python train.py --n_layer=10 --n_head=2 --head_dim=96 --norm_eps=1e-05 --lr_mult_qkv=0.7 --warmup_steps=48 --final_lr_fraction=0.1 --seq_len=256 --dataset="wikipedia_en"
Each number is 200 + 40 x the weight over its row's rms, rounded and kept within 0 to 999. Layers, rows and columns count from 0. The size before them is the row's rms in percent of the matrix's.

# down: layer 6 MLP down (transposed), 1152x192, rms 0.0482, rows 455-490, columns 0-95
# up: layer 6 MLP up, 1152x192, rms 0.0483, rows 456-491, columns 0-95
down455,086,147,253,255,165,225,151,197,210,198,180,278,193,171,159,268,233,190,189,155,284,230,130,224,169,144,166,208,255,204,183,180,178,171,137,215,141,215,138,162,164,212,80,187,176,218,223,145,228,211,189,167,243,140,193,178,215,227,222,138,152,111,171,199,211,206,196,183,169,202,156,197,216,229,204,117,225,248,266,190,245,233,214,163,272,178,170,249,119,204,157,163,177,188,217,233,246
up456,100,240,197,180,227,232,258,222,225,202,205,223,204,163,205,214,191,115,160,208,106,209,221,314,223,205,211,180,162,253,161,132,228,224,201,247,216,212,235,153,230,222,187,178,196,218,173,221,200,253,191,143,228,101,184,220,132,212,246,167,124,108,201,156,182,164,198,173,138,237,212,235,184,235,209,175,221,265,199,152,204,179,189,157,176,168,126,331,198,167,184,239,277,192,187,225,222
down456,099,183,221,234,129,135,189,210,185,146,197,219,210,224,130,177,225,187,177,215,210,166,208,220,179,193,195,207,164,281,214,234,233,184,189,241,167,165,227,236,203,161,157,153,237,276,271,173,125,239,193,173,275,223,234,99,176,265,219,237,244,174,244,210,202,192,279,172,233,182,144,220,140,180,235,137,238,210,99,220,274,101,194,226,187,177,175,135,122,73,207,216,243,186,225,185,216
up457,102,129,220,191,160,268,171,214,143,238,142,229,236,218,203,159,214,193,240,194,202,238,153,283,235,137,202,179,173,252,205,184,233,141,177,192,184,145,213,202,155,134,235,193,175,239,213,201,182,211,118,252,231,231,223,217,252,157,253,188,199,173,246,202,201,211,246,209,227,193,203,154,178,264,145,172,194,207,229,211,202,192,122,224,194,181,187,255,189,156,256,151,229,236,221,173,204
down457,108,158,173,235,205,100,255,176,225,173,174,251,186,176,264,265,261,159,223,255,276,217,202,228,214,248,189,272,198,226,223,252,190,210,96,172,223,210,259,171,202,222,197,240,177,187,249,178,255,116,229,248,230,141,243,185,194,308,162,195,232,214,187,137,229,201,219,239,211,207,185,179,195,174,162,193,187,164,269,135,189,250,204,195,159,266,224,184,170,171,222,280,184,217,174,268,226
up458,100,90,207,168,282,186,170,217,173,209,144,249,147,176,192,176,187,131,232,142,228,221,195,215,165,256,191,182,298,212,137,264,176,148,219,153,155,216,141,160,257,183,183,224,307,196,198,201,219,186,203,188,256,142,218,217,167,149,260,210,159,238,206,226,202,153,192,194,214,180,120,230,181,191,165,177,253,170,141,219,158,237,194,232,225,253,141,178,230,116,212,231,268,222,199,200,218
down458,095,160,183,185,154,253,182,193,150,219,240,161,244,247,224,249,198,263,144,214,230,161,180,135,210,204,218,181,146,204,290,173,249,260,165,294,118,183,195,228,214,213,280,167,135,232,163,306,192,167,126,204,203,155,149,265,202,238,191,210,209,173,173,208,170,195,209,194,221,180,228,192,284,238,190,134,115,254,178,162,204,174,187,200,200,190,177,127,116,217,225,205,194,229,202,98,181
up459,100,212,193,138,239,227,251,209,190,197,138,233,207,222,217,222,148,285,202,239,255,178,189,237,164,166,150,191,153,285,251,235,239,206,228,193,150,204,204,239,240,240,191,183,163,291,174,132,205,201,186,228,221,207,189,198,153,196,213,249,206,233,240,166,144,180,193,230,175,263,210,205,153,166,176,290,217,203,215,213,163,192,206,246,183,253,192,156,266,159,192,181,134,147,291,214,203
down459,113,184,211,100,224,143,219,168,251,155,210,140,168,186,106,175,211,191,186,235,179,260,206,206,157,176,209,253,201,139,234,184,228,189,197,224,200,233,164,178,187,223,131,230,210,239,183,188,100,204,258,205,160,168,199,201,197,190,136,185,220,233,224,144,182,229,224,213,180,199,230,219,251,201,232,231,184,191,168,260,197,147,185,239,174,262,203,218,169,145,211,196,229,164,150,195,238
up460,097,169,223,212,117,192,215,185,177,179,228,263,259,165,102,248,193,209,163,135,212,242,194,227,257,178,161,142,212,178,168,114,196,292,201,237,229,152,263,174,161,198,231,200,204,173,186,233,190,219,205,145,180,211,229,177,288,237,167,212,246,178,196,171,219,206,151,143,187,174,243,246,178,145,181,219,242,237,234,184,243,212,211,235,170,218,191,153,223,235,231,268,246,206,231,160,184
down460,096,167,190,203,184,202,192,197,201,252,141,200,147,166,207,173,207,273,215,188,221,170,180,199,154,196,233,207,236,229,192,167,216,174,244,238,202,216,221,184,224,183,216,218,200,197,99,212,212,216,145,181,218,188,208,252,251,169,220,202,197,225,170,166,230,277,210,242,180,168,221,185,242,184,230,196,190,160,161,143,232,133,258,198,216,210,220,188,207,156,177,199,214,243,141,227,238
up461,100,235,160,214,214,186,149,266,248,219,145,198,215,264,203,184,256,158,295,187,257,198,178,231,142,264,186,234,195,157,275,250,120,256,238,173,235,252,273,256,151,221,179,169,224,196,217,149,281,175,152,220,172,274,177,143,234,155,192,170,127,271,153,226,176,206,197,184,124,214,198,222,219,170,161,207,256,232,224,165,159,201,165,241,168,175,238,176,242,211,264,197,247,212,167,226,218
down461,099,254,146,259,260,242,246,184,179,201,230,260,195,223,158,225,192,243,316,207,309,246,223,193,194,207,252,256,215,218,129,167,238,166,188,189,221,153,197,244,219,234,237,257,164,213,152,251,174,158,315,177,208,225,207,196,236,205,153,219,259,151,174,236,211,178,164,275,304,236,272,190,192,204,245,195,214,184,169,207,193,222,261,157,208,138,196,169,161,145,159,246,190,188,185,181,271
up462,100,168,195,226,178,154,199,201,211,260,216,201,195,163,173,148,225,181,197,164,220,220,212,238,171,205,163,145,181,214,193,101,236,142,153,196,189,170,190,131,158,159,173,223,193,234,196,238,178,187,156,158,137,196,148,209,236,247,200,210,208,121,189,163,258,224,182,179,199,281,138,313,121,224,195,197,257,115,144,246,227,178,129,136,186,216,236,277,206,280,148,165,186,229,215,253,226
down462,101,119,156,254,229,218,194,213,198,227,175,202,172,184,231,182,215,241,216,186,185,136,219,257,217,206,222,188,197,177,240,260,201,196,175,202,209,214,211,194,250,218,189,141,272,152,257,159,214,190,278,203,177,147,236,153,189,259,164,159,201,265,134,181,201,155,232,141,270,237,186,202,198,150,216,188,121,205,220,180,280,158,149,198,181,208,168,193,223,228,217,174,175,223,208,195,187
up463,100,215,255,236,321,209,158,83,189,154,205,205,193,197,190,289,162,254,154,274,206,215,216,205,240,187,183,241,202,246,157,178,204,196,225,209,224,251,174,201,151,206,201,179,185,170,206,208,182,192,274,253,186,187,248,136,294,184,234,170,202,185,223,216,241,189,131,107,151,186,214,244,167,222,178,252,221,203,141,164,268,219,218,214,166,148,198,246,236,110,110,157,178,228,217,214,233
down463,096,252,232,235,145,183,197,156,154,247,252,190,133,138,280,203,228,216,227,185,177,208,272,176,219,210,215,123,167,141,192,214,209,180,174,162,247,204,197,249,204,250,208,270,119,212,159,112,166,156,175,239,178,194,218,203,154,180,210,216,178,183,310,221,140,220,219,257,246,154,252,197,203,219,213,262,116,194,190,194,165,185,222,231,261,287,203,214,178,152,225,230,230,217,184,170,200
up464,110,235,222,219,264,156,207,173,146,211,142,233,201,156,192,206,187,194,205,235,216,132,148,199,257,246,161,140,228,231,265,230,205,147,204,189,214,234,331,233,212,146,227,195,215,152,136,170,194,193,195,154,137,133,176,192,218,201,111,238,142,210,165,225,155,125,172,164,215,259,115,222,182,182,251,157,198,213,233,166,252,199,159,132,179,196,173,130,185,177,142,172,242,220,240,234,180
down464,094,180,181,204,204,157,206,189,206,198,153,228,147,133,150,202,199,179,219,184,217,192,240,191,186,221,174,160,184,192,217,244,176,142,255,151,292,197,169,130,199,203,132,177,136,148,161,210,234,162,239,213,176,152,249,154,262,179,147,199,221,225,234,237,236,168,208,203,142,163,156,221,219,264,176,187,186,193,253,180,181,247,158,255,197,146,294,171,223,154,135,293,186,226,235,123,210
up465,099,175,181,176,155,223,202,171,121,248,126,199,232,188,178,220,177,229,213,228,184,182,240,193,169,223,267,221,157,211,153,232,195,245,193,185,192,173,167,158,124,215,166,208,207,197,192,181,208,198,212,142,145,208,213,141,317,189,185,226,180,190,210,181,144,166,176,233,121,193,129,205,175,233,202,213,145,244,183,256,223,160,138,169,184,196,215,221,168,226,213,201,253,233,168,264,188
down465,093,149,161,211,183,170,182,231,252,207,218,136,203,216,212,113,241,255,190,99,190,200,156,216,187,204,231,200,196,172,93,226,172,196,273,167,164,274,149,209,213,241,201,189,190,215,162,182,237,163,217,176,127,175,237,223,179,177,210,180,172,294,168,234,154,202,255,168,220,180,278,146,141,203,220,205,196,256,197,120,178,242,221,163,149,220,148,213,186,218,204,183,252,243,156,220,190
up466,097,173,204,235,175,227,280,207,178,170,240,222,243,203,171,236,246,223,248,183,184,225,217,201,243,195,169,221,135,230,138,112,220,149,99,214,178,185,280,153,219,182,127,147,208,157,90,240,224,225,175,217,223,195,196,163,240,258,211,209,127,147,206,267,151,171,264,192,151,216,196,204,201,220,173,186,268,195,205,153,186,179,183,247,221,177,193,129,228,182,216,162,198,217,182,180,217
down466,099,204,197,233,147,217,137,192,171,193,276,159,150,171,232,258,216,189,266,187,167,203,225,157,145,161,245,259,246,158,237,164,271,122,137,191,223,108,224,296,136,199,213,236,136,218,202,181,258,157,210,186,232,186,137,245,121,237,292,201,183,213,214,160,191,190,188,201,250,201,152,255,175,155,259,172,188,215,220,191,262,205,162,202,210,211,231,165,216,220,199,249,218,217,197,254,201
up467,097,185,262,208,212,275,204,191,276,265,181,190,175,174,198,240,185,263,155,246,198,224,153,222,197,206,213,159,193,193,215,198,199,221,130,290,237,195,182,207,149,202,175,247,175,132,277,198,204,263,228,224,186,207,292,218,179,206,253,234,208,201,209,197,221,247,337,188,205,113,216,204,218,191,215,200,174,225,215,176,259,167,185,227,245,218,259,213,195,228,253,215,210,158,178,182,233
down467,103,181,204,270,224,192,219,297,208,259,200,215,197,253,171,195,160,215,230,198,206,197,195,175,247,273,223,257,166,232,190,164,239,236,254,97,271,230,251,243,180,256,236,285,235,168,168,196,167,228,225,218,219,115,141,208,247,243,226,138,175,229,177,200,181,192,186,222,205,240,189,181,150,292,284,189,203,260,193,201,177,250,197,146,206,180,240,179,211,190,207,239,170,272,166,130,199
up468,132,150,174,265,269,244,241,178,164,218,228,166,228,222,212,254,162,237,150,218,228,231,193,195,206,115,138,239,149,188,236,204,212,200,175,210,274,262,215,212,184,171,171,334,228,204,223,159,281,192,297,182,151,203,232,177,244,198,182,178,224,181,195,215,214,158,187,152,151,186,139,215,150,180,180,220,223,309,134,186,266,174,220,246,218,266,241,195,204,159,162,180,200,218,222,181,204
down468,111,126,171,219,217,261,227,178,188,250,286,141,171,199,203,193,188,204,128,201,212,223,187,201,186,109,170,199,230,158,226,175,180,153,90,174,229,177,219,240,185,163,182,342,221,216,288,156,230,183,195,199,146,172,223,183,219,213,143,167,135,155,224,210,205,218,183,164,185,135,143,217,195,224,176,146,232,298,197,242,263,127,128,193,235,216,213,200,158,209,191,261,200,208,167,235,164
up469,102,225,153,163,239,164,193,193,180,226,236,234,215,153,178,287,215,137,232,237,238,220,168,208,184,230,199,137,254,162,152,230,248,212,239,238,182,154,187,181,169,216,203,174,130,197,194,178,206,184,184,200,207,118,218,154,192,226,199,214,232,210,232,157,197,177,201,139,204,160,254,226,246,232,175,155,251,191,242,197,223,188,221,182,174,114,125,222,264,255,210,220,283,229,144,199,212
down469,100,265,196,216,178,180,185,145,272,199,197,214,219,245,212,209,221,159,185,202,188,218,186,262,225,224,216,172,171,231,180,249,185,214,217,287,166,229,190,222,298,240,184,173,285,155,207,202,203,214,275,138,233,291,195,177,155,200,202,148,215,223,206,226,152,204,194,232,109,228,219,228,274,222,204,312,190,236,218,157,219,255,158,248,107,278,240,221,197,158,208,166,182,266,114,230,219
up470,094,137,180,146,192,184,268,217,250,198,187,224,232,98,121,168,187,155,172,221,199,162,230,174,209,181,187,259,185,240,131,210,235,234,133,127,166,231,207,244,254,130,196,229,239,138,269,217,199,254,213,181,195,219,200,114,198,247,162,226,228,231,188,177,201,185,194,189,184,215,240,121,167,134,134,198,236,211,173,219,211,128,164,192,151,179,183,272,153,169,229,186,180,199,191,244,201
down470,084,192,191,219,217,143,219,174,180,160,292,214,203,184,161,185,244,184,170,159,187,212,234,197,188,159,219,141,207,156,211,202,183,277,175,196,249,173,183,142,235,205,238,141,166,261,261,269,203,223,110,292,210,255,188,213,170,197,140,215,224,223,225,230,235,170,269,190,222,156,203,210,295,235,212,196,193,187,286,267,206,157,239,184,229,203,219,146,198,200,248,278,159,192,142,208,187
up471,104,202,226,195,202,125,277,263,177,248,182,190,171,262,166,161,173,210,210,256,209,222,151,237,135,166,233,191,224,225,179,261,145,216,195,242,229,164,168,185,211,241,165,127,244,230,204,235,214,178,185,284,244,227,198,113,206,302,215,284,215,245,235,205,205,191,226,207,191,198,185,248,169,146,214,192,167,161,205,201,253,189,141,215,232,189,143,168,176,206,246,203,233,267,160,200,301
down471,102,264,244,246,225,254,170,179,160,138,204,222,238,209,204,155,256,179,214,259,148,202,194,160,278,173,185,177,194,211,273,85,214,221,161,194,179,161,197,199,188,167,187,236,171,198,154,111,292,194,184,252,156,138,200,231,263,213,127,183,150,171,184,206,187,184,199,167,209,184,292,167,246,177,243,209,185,170,258,205,251,149,234,118,167,218,261,134,206,163,202,172,151,234,236,128,174
up472,094,176,167,231,201,299,216,236,217,193,231,260,228,181,248,152,208,148,199,190,249,165,215,214,205,211,268,164,155,216,194,204,167,116,215,201,260,194,163,189,261,126,215,237,229,186,233,164,215,281,170,207,183,245,149,185,241,166,205,217,162,187,264,215,230,214,189,251,168,223,199,194,155,172,173,224,180,221,217,246,175,177,121,232,219,204,190,163,142,226,168,207,209,214,214,172,278
down472,097,163,168,181,257,168,184,196,278,186,234,192,248,201,269,244,171,185,233,207,132,195,216,173,133,164,143,246,225,188,149,146,120,235,164,217,264,177,243,180,126,236,181,159,155,237,231,272,236,225,209,200,229,123,154,228,203,205,188,201,209,196,90,152,177,200,221,180,194,192,203,245,189,165,123,254,182,257,146,235,156,188,202,157,170,207,223,179,195,183,193,249,264,316,220,217,122
up473,096,221,249,208,127,189,140,192,174,157,193,174,210,205,249,192,224,209,220,191,214,168,237,190,243,234,166,159,152,117,219,251,151,168,191,215,209,185,227,172,174,202,271,216,250,234,293,162,204,198,151,183,148,192,202,242,150,266,212,202,224,184,232,180,177,136,182,211,247,237,164,276,173,141,209,203,206,175,206,279,272,241,225,175,190,254,221,125,225,241,252,221,177,178,263,142,179
down473,096,195,246,268,263,197,306,159,142,181,262,186,161,206,182,269,181,187,127,173,163,182,173,267,196,238,190,216,183,125,170,199,203,282,204,199,223,292,229,169,197,204,202,153,191,182,198,261,178,231,129,215,111,243,194,150,154,156,250,184,141,207,209,188,207,265,176,182,171,216,254,213,228,237,172,165,272,198,157,222,213,273,235,292,223,135,108,247,257,149,174,183,191,214,171,234,202
up474,098,180,200,208,176,204,161,181,217,177,222,165,242,164,248,238,156,154,168,159,225,165,244,207,239,226,219,160,164,239,184,175,221,208,208,197,206,172,159,187,190,232,186,142,189,124,129,243,173,271,149,250,270,151,233,188,205,174,200,243,263,173,165,219,250,177,216,286,258,260,173,212,196,192,225,224,197,237,187,209,160,249,264,170,220,225,228,180,230,130,202,204,302,301,232,184,214
down474,111,177,249,185,220,243,154,188,258,215,177,199,256,139,246,248,172,213,202,209,261,196,234,168,241,200,200,162,188,178,182,275,128,197,258,163,180,128,170,165,191,185,225,175,193,154,118,244,199,208,217,220,176,257,212,197,147,194,258,172,147,209,214,228,250,202,216,258,211,178,141,246,221,161,218,281,215,258,167,273,176,201,220,151,224,224,260,217,215,191,203,130,325,215,179,243,189
up475,098,197,188,177,195,186,194,139,155,194,131,218,184,201,258,124,177,188,202,214,203,128,219,213,227,263,182,195,184,304,250,145,265,164,264,234,204,231,161,178,235,182,158,163,190,198,226,260,165,233,190,121,131,258,206,206,200,210,237,196,195,272,235,288,196,254,175,233,166,212,126,191,252,206,212,159,168,222,148,179,116,196,263,104,199,190,154,186,186,209,96,181,253,218,198,222,163
down475,100,240,242,192,180,200,150,201,235,215,256,186,246,264,217,200,196,145,188,195,175,242,198,170,207,204,165,188,279,279,194,184,179,173,240,198,207,155,200,268,211,100,173,240,253,169,202,189,245,150,282,159,223,206,136,303,233,235,233,236,223,189,188,242,195,190,242,236,156,109,229,208,234,186,219,186,241,144,186,202,198,190,205,218,206,134,180,167,237,192,165,217,217,203,246,177,258
up476,100,287,164,162,194,212,150,180,244,249,221,239,204,255,186,143,182,216,205,202,234,159,192,183,237,188,259,264,224,247,154,260,191,204,217,131,241,222,246,171,199,138,162,252,243,228,205,266,133,185,193,186,213,189,226,155,165,168,161,280,228,206,149,197,210,204,288,274,105,241,220,159,148,224,287,186,163,168,144,255,186,224,104,247,172,188,192,229,200,177,155,185,132,231,213,201,189
down476,091,161,184,240,173,213,239,160,236,211,143,205,269,149,211,186,215,135,186,207,147,211,190,195,189,176,164,196,123,152,218,171,299,207,221,259,245,221,152,177,236,274,216,180,218,202,155,222,222,233,175,167,240,159,151,254,190,161,257,166,196,190,194,150,135,202,179,184,229,192,185,207,208,155,151,165,232,198,203,223,205,242,219,132,189,161,161,164,264,140,181,158,218,141,244,151,127
up477,096,185,209,193,269,174,166,153,197,210,239,208,208,207,263,194,192,183,185,186,97,227,250,141,191,225,227,153,164,188,232,191,155,209,228,212,170,193,92,162,193,156,177,156,146,286,87,233,202,216,144,168,174,171,272,237,237,281,228,198,213,204,191,270,184,183,120,200,161,267,220,269,200,188,204,196,212,236,196,241,215,113,260,232,190,189,183,127,212,267,162,145,195,225,214,203,241
down477,098,190,241,159,169,257,194,237,163,249,177,269,182,212,139,162,157,228,170,157,184,218,258,247,242,109,157,174,273,278,212,223,148,195,129,173,207,206,183,182,179,221,164,223,255,213,189,123,254,223,145,249,215,197,142,213,181,144,196,150,160,177,313,150,212,210,229,210,228,268,232,135,268,297,175,194,206,195,232,214,259,185,261,169,169,161,194,174,213,170,235,215,195,231,122,171,136
up478,102,256,173,172,161,204,174,142,207,191,125,226,254,172,166,188,149,211,154,209,211,142,222,251,278,204,251,126,255,215,242,169,227,180,218,187,219,239,135,161,308,221,246,212,203,193,191,260,217,292,287,191,235,205,169,137,204,204,220,195,254,215,195,186,163,184,242,160,204,223,221,227,124,166,206,177,222,206,210,240,154,212,167,204,235,214,219,206,262,266,209,181,168,218,125,144,196
down478,102,213,164,225,187,183,140,229,157,235,129,158,251,249,202,276,250,185,182,239,215,196,188,174,225,237,296,168,250,220,207,187,195,106,259,184,159,223,135,168,140,195,171,240,209,215,267,249,170,272,203,208,122,242,269,189,202,137,164,164,153,135,172,269,197,114,235,193,199,176,293,159,229,185,186,132,161,245,198,162,217,205,145,159,165,224,233,266,223,230,204,264,226,185,209,157,160
up479,096,201,195,190,235,227,197,266,173,183,166,239,202,139,226,213,162,211,205,207,253,192,191,234,135,167,188,206,196,223,260,255,174,255,207,168,182,318,203,105,200,191,149,219,208,152,218,234,249,152,250,168,193,146,299,241,183,263,184,170,211,198,193,223,178,136,181,191,224,166,124,181,190,206,171,243,178,240,287,215,200,203,222,216,177,164,142,171,199,142,237,211,228,185,201,235,210
down479,096,191,154,225,183,166,244,234,173,182,199,284,173,180,226,273,243,238,231,208,250,155,194,206,254,233,218,126,221,132,206,217,234,244,153,201,139,182,185,282,220,254,272,166,251,165,219,151,196,208,238,182,170,240,125,93,218,143,263,147,211,229,214,243,246,254,245,224,225,132,292,213,144,214,179,186,247,173,176,165,196,193,251,214,243,183,290,231,220,189,120,158,198,234,216,151,234
up480,100,255,150,273,268,225,196,194,148,216,174,138,166,127,137,164,161,154,183,213,214,229,182,213,292,224,186,220,233,226,243,334,169,201,188,221,203,217,186,194,167,232,231,156,199,210,203,185,195,179,200,199,206,224,151,177,160,269,212,196,159,158,172,178,223,173,216,187,218,178,265,115,108,183,169,168,172,237,198,194,97,260,175,196,241,260,176,128,221,133,223,159,227,211,229,202,156
down480,105,194,207,221,161,158,230,173,231,171,212,212,233,160,118,200,167,136,193,224,119,229,181,281,183,203,223,188,166,201,210,225,288,247,117,174,152,225,226,196,199,257,207,253,237,200,191,193,145,219,223,192,117,230,178,208,174,108,299,240,184,140,232,143,184,248,208,220,205,232,247,168,191,110,181,130,158,282,219,193,186,152,219,201,180,242,137,191,241,197,252,129,180,214,190,135,201
up481,103,162,202,226,96,201,135,163,218,190,218,163,221,194,198,213,264,202,226,214,177,195,171,153,110,212,144,190,213,135,198,177,199,201,218,200,258,177,170,235,156,206,152,190,220,152,208,228,301,142,185,165,204,240,192,255,193,153,119,154,166,130,284,159,154,306,193,252,192,258,239,175,222,183,228,215,215,218,196,229,113,205,144,175,147,236,175,228,180,210,200,138,181,156,218,210,282
down481,104,154,193,115,187,217,212,157,251,139,283,181,179,178,261,188,184,218,217,240,177,201,216,196,175,188,206,153,243,124,253,238,236,150,254,184,290,244,239,179,222,201,159,243,154,215,225,105,226,110,169,306,184,230,221,241,103,153,176,246,121,241,194,169,197,252,176,208,200,175,166,154,166,159,167,198,275,210,218,189,190,231,233,198,204,226,210,198,214,178,241,150,239,184,208,251,138
up482,099,161,215,270,194,210,268,137,230,190,135,224,169,173,159,215,189,206,203,216,191,263,230,188,249,233,177,221,191,269,214,232,183,219,217,228,215,160,154,299,204,123,173,153,115,214,209,121,126,205,178,245,139,156,195,207,219,222,196,182,160,236,203,189,179,177,213,115,279,191,157,219,217,264,188,148,254,167,207,205,162,174,149,204,130,237,156,208,199,115,222,136,260,172,239,238,207
down482,102,202,174,179,227,196,223,188,172,293,213,267,198,175,170,180,190,140,240,179,267,200,236,215,256,197,176,241,183,244,116,199,134,233,105,178,264,194,259,221,214,149,183,265,191,119,228,143,173,242,230,190,78,240,174,226,223,174,124,229,206,227,189,158,232,253,180,216,301,213,271,216,156,206,224,178,194,218,191,158,193,263,169,264,164,210,218,185,238,183,158,203,205,180,182,173,177
up483,098,162,224,183,265,228,267,232,179,147,180,226,227,279,177,216,270,258,187,222,157,219,159,196,194,167,225,247,283,257,246,253,238,237,226,286,195,230,137,208,217,285,244,144,244,146,253,202,214,234,270,163,117,163,227,269,181,237,252,167,223,219,280,145,142,159,239,173,223,144,163,215,185,253,186,223,171,180,231,233,146,217,195,234,211,211,229,262,101,221,136,240,252,233,158,233,218
down483,106,219,202,137,156,234,180,132,286,223,168,200,205,130,182,213,140,162,140,162,221,235,122,184,209,261,197,109,222,219,204,134,252,148,193,225,173,231,188,209,203,184,178,217,227,265,176,209,192,234,194,203,200,264,192,244,169,215,151,134,192,195,204,209,186,134,227,292,204,185,244,176,219,174,173,272,172,248,203,156,197,217,184,150,196,278,211,179,269,233,233,233,238,214,182,159,168
up484,096,170,164,204,253,168,161,267,226,232,119,171,185,197,208,274,252,199,257,243,212,165,150,198,204,217,218,115,154,175,197,177,100,235,219,219,190,262,203,217,186,212,230,154,183,239,183,226,197,169,194,180,153,123,233,190,213,264,171,175,236,159,216,220,131,178,179,230,239,139,171,240,188,210,94,199,219,152,185,192,218,194,152,215,124,245,220,241,227,117,196,217,226,170,246,242,214
down484,094,173,180,139,176,208,259,203,205,226,155,303,232,199,164,86,209,191,234,204,246,227,120,285,235,170,240,236,235,177,201,186,237,192,196,247,298,171,148,200,228,171,181,236,252,130,214,229,171,186,203,268,251,153,181,170,211,234,255,213,224,211,190,220,348,245,241,197,253,250,217,206,234,248,273,196,143,212,173,205,178,173,191,126,175,207,206,199,214,243,220,195,192,164,184,198,219
up485,094,174,184,166,207,187,185,228,228,124,209,193,235,152,253,250,188,150,150,278,201,149,185,176,154,90,240,219,232,262,184,153,193,252,205,239,262,207,227,200,218,242,204,131,212,265,210,184,186,146,215,94,197,235,171,207,245,217,173,153,170,149,250,228,192,198,251,235,198,144,166,196,220,122,193,142,198,161,166,208,144,237,176,195,230,134,181,249,222,276,143,193,153,97,237,193,175
down485,096,199,224,152,252,175,170,197,234,84,207,152,201,196,227,224,200,215,200,129,226,219,227,165,238,213,136,255,123,183,193,224,160,173,206,140,249,226,144,236,211,164,222,279,146,200,219,212,129,244,201,156,215,89,245,204,191,140,165,205,174,264,147,225,199,234,213,192,142,225,173,221,206,173,152,135,222,211,239,180,169,238,250,255,163,211,241,188,290,222,150,256,212,179,169,168,239
up486,094,166,196,222,197,168,163,209,191,265,190,182,219,182,174,157,205,176,192,177,229,183,203,201,156,192,191,191,134,241,172,232,192,275,206,218,201,276,209,192,164,206,297,242,142,234,190,214,268,241,246,257,217,185,175,182,177,211,220,142,246,233,193,167,162,128,215,176,232,272,114,225,252,217,163,215,187,241,182,167,257,246,189,224,177,198,248,109,229,147,142,216,199,187,184,250,239
down486,097,213,136,232,233,230,211,187,245,200,191,229,188,216,203,202,173,160,230,263,249,252,149,238,215,246,187,184,222,211,196,221,214,203,178,228,226,237,273,208,237,265,138,183,191,169,127,244,226,238,175,218,184,150,77,218,185,146,231,148,195,160,286,264,157,221,195,183,244,197,205,140,211,163,256,225,257,216,142,133,126,164,215,250,223,186,232,209,214,237,249,257,214,141,222,150,232
up487,093,198,242,228,178,213,108,140,243,263,138,193,169,235,182,173,261,178,159,200,210,172,192,206,219,167,238,153,222,201,206,187,215,234,244,207,216,173,107,196,188,177,209,107,184,197,163,237,253,241,160,244,251,141,233,218,194,206,209,225,216,186,192,180,194,164,109,194,200,165,201,199,153,221,196,126,155,138,207,225,213,201,225,122,213,188,235,137,195,222,121,146,132,229,280,202,214
down487,096,215,158,178,206,187,179,227,151,211,270,255,215,197,192,176,126,205,168,197,218,261,176,163,151,216,213,166,89,196,186,252,224,190,252,239,141,235,285,210,196,211,229,230,174,164,214,267,246,228,282,117,193,224,149,224,229,191,183,247,115,155,254,213,99,161,196,204,226,231,263,265,133,265,191,256,203,220,291,201,154,205,184,207,164,197,243,320,236,189,208,226,182,214,155,171,238
up488,099,98,176,115,142,170,311,183,182,160,144,188,219,161,203,125,168,202,172,204,235,245,214,268,243,239,220,192,238,190,194,228,183,211,259,182,273,191,247,216,191,230,175,215,246,165,222,140,194,210,186,200,213,231,225,210,169,163,218,195,240,149,152,205,184,286,158,264,183,193,178,200,178,187,129,192,250,212,229,233,219,249,209,141,276,155,167,150,158,164,206,198,316,209,243,192,189
down488,105,204,208,191,209,223,263,148,236,253,243,213,178,185,206,173,215,236,201,168,190,164,279,166,169,204,218,207,101,171,104,152,203,218,245,210,119,271,215,105,197,214,130,261,178,183,234,198,208,273,194,99,261,250,179,201,126,163,244,171,214,203,157,239,239,215,274,206,270,200,238,191,159,273,231,251,207,156,265,133,137,249,169,214,191,159,228,211,175,190,148,195,126,194,99,195,133
up489,098,157,234,151,255,184,169,267,160,215,254,171,231,126,182,217,233,154,206,264,102,220,270,197,205,265,159,191,106,211,180,223,208,183,131,164,188,193,197,160,178,221,159,182,202,164,198,145,237,201,192,179,236,175,149,173,291,202,230,213,173,237,255,313,142,230,159,152,237,191,128,142,169,263,170,253,235,196,182,205,149,224,104,241,192,231,215,166,276,192,181,186,216,195,150,186,259
down489,103,272,162,243,181,149,214,152,190,203,193,254,189,184,197,193,150,218,174,106,143,194,299,184,183,249,247,193,196,201,202,232,177,181,227,198,276,129,184,137,156,194,187,190,247,234,173,228,235,213,225,168,216,171,188,220,190,205,132,232,221,222,157,189,178,232,231,245,166,191,119,169,189,152,164,143,205,150,131,200,182,163,171,170,221,201,217,205,181,155,184,242,182,160,174,255,170
up490,100,218,180,189,189,302,255,173,216,215,186,200,234,192,177,208,138,248,225,203,297,170,248,208,254,230,252,202,243,211,193,160,117,240,221,241,154,207,205,254,238,220,217,197,207,211,209,208,247,238,231,179,159,182,269,137,159,219,202,250,220,199,166,202,205,163,202,238,291,195,156,252,199,254,228,194,244,169,250,175,262,199,222,252,225,137,244,198,295,206,214,143,185,204,212,227,208
down490,095,193,254,183,243,196,125,202,261,222,237,271,180,254,200,221,302,183,237,143,179,253,147,232,191,220,221,217,219,203,240,216,200,195,269,159,229,173,199,131,206,201,213,222,143,208,208,297,197,215,157,210,237,237,177,283,203,125,243,214,230,154,198,186,186,134,163,188,224,206,233,159,143,175,177,193,121,258,161,190,206,207,153,303,188,207,212,117,181,176,213,280,174,169,224,173,197
up491,102,161,182,202,219,122,170,182,202,186,230,141,178,272,133,283,255,182,200,155,243,156,217,183,88,195,220,140,116,164,210,225,288,240,186,240,211,139,239,258,198,152,233,155,241,191,237,177,161,204,180,181,218,181,222,183,207,238,186,145,208,225,128,222,150,137,115,192,183,194,263,250,189,216,212,157,218,238,187,204,201,206,147,163,183,222,253,187,194,161,206,180,236,156,163,134,154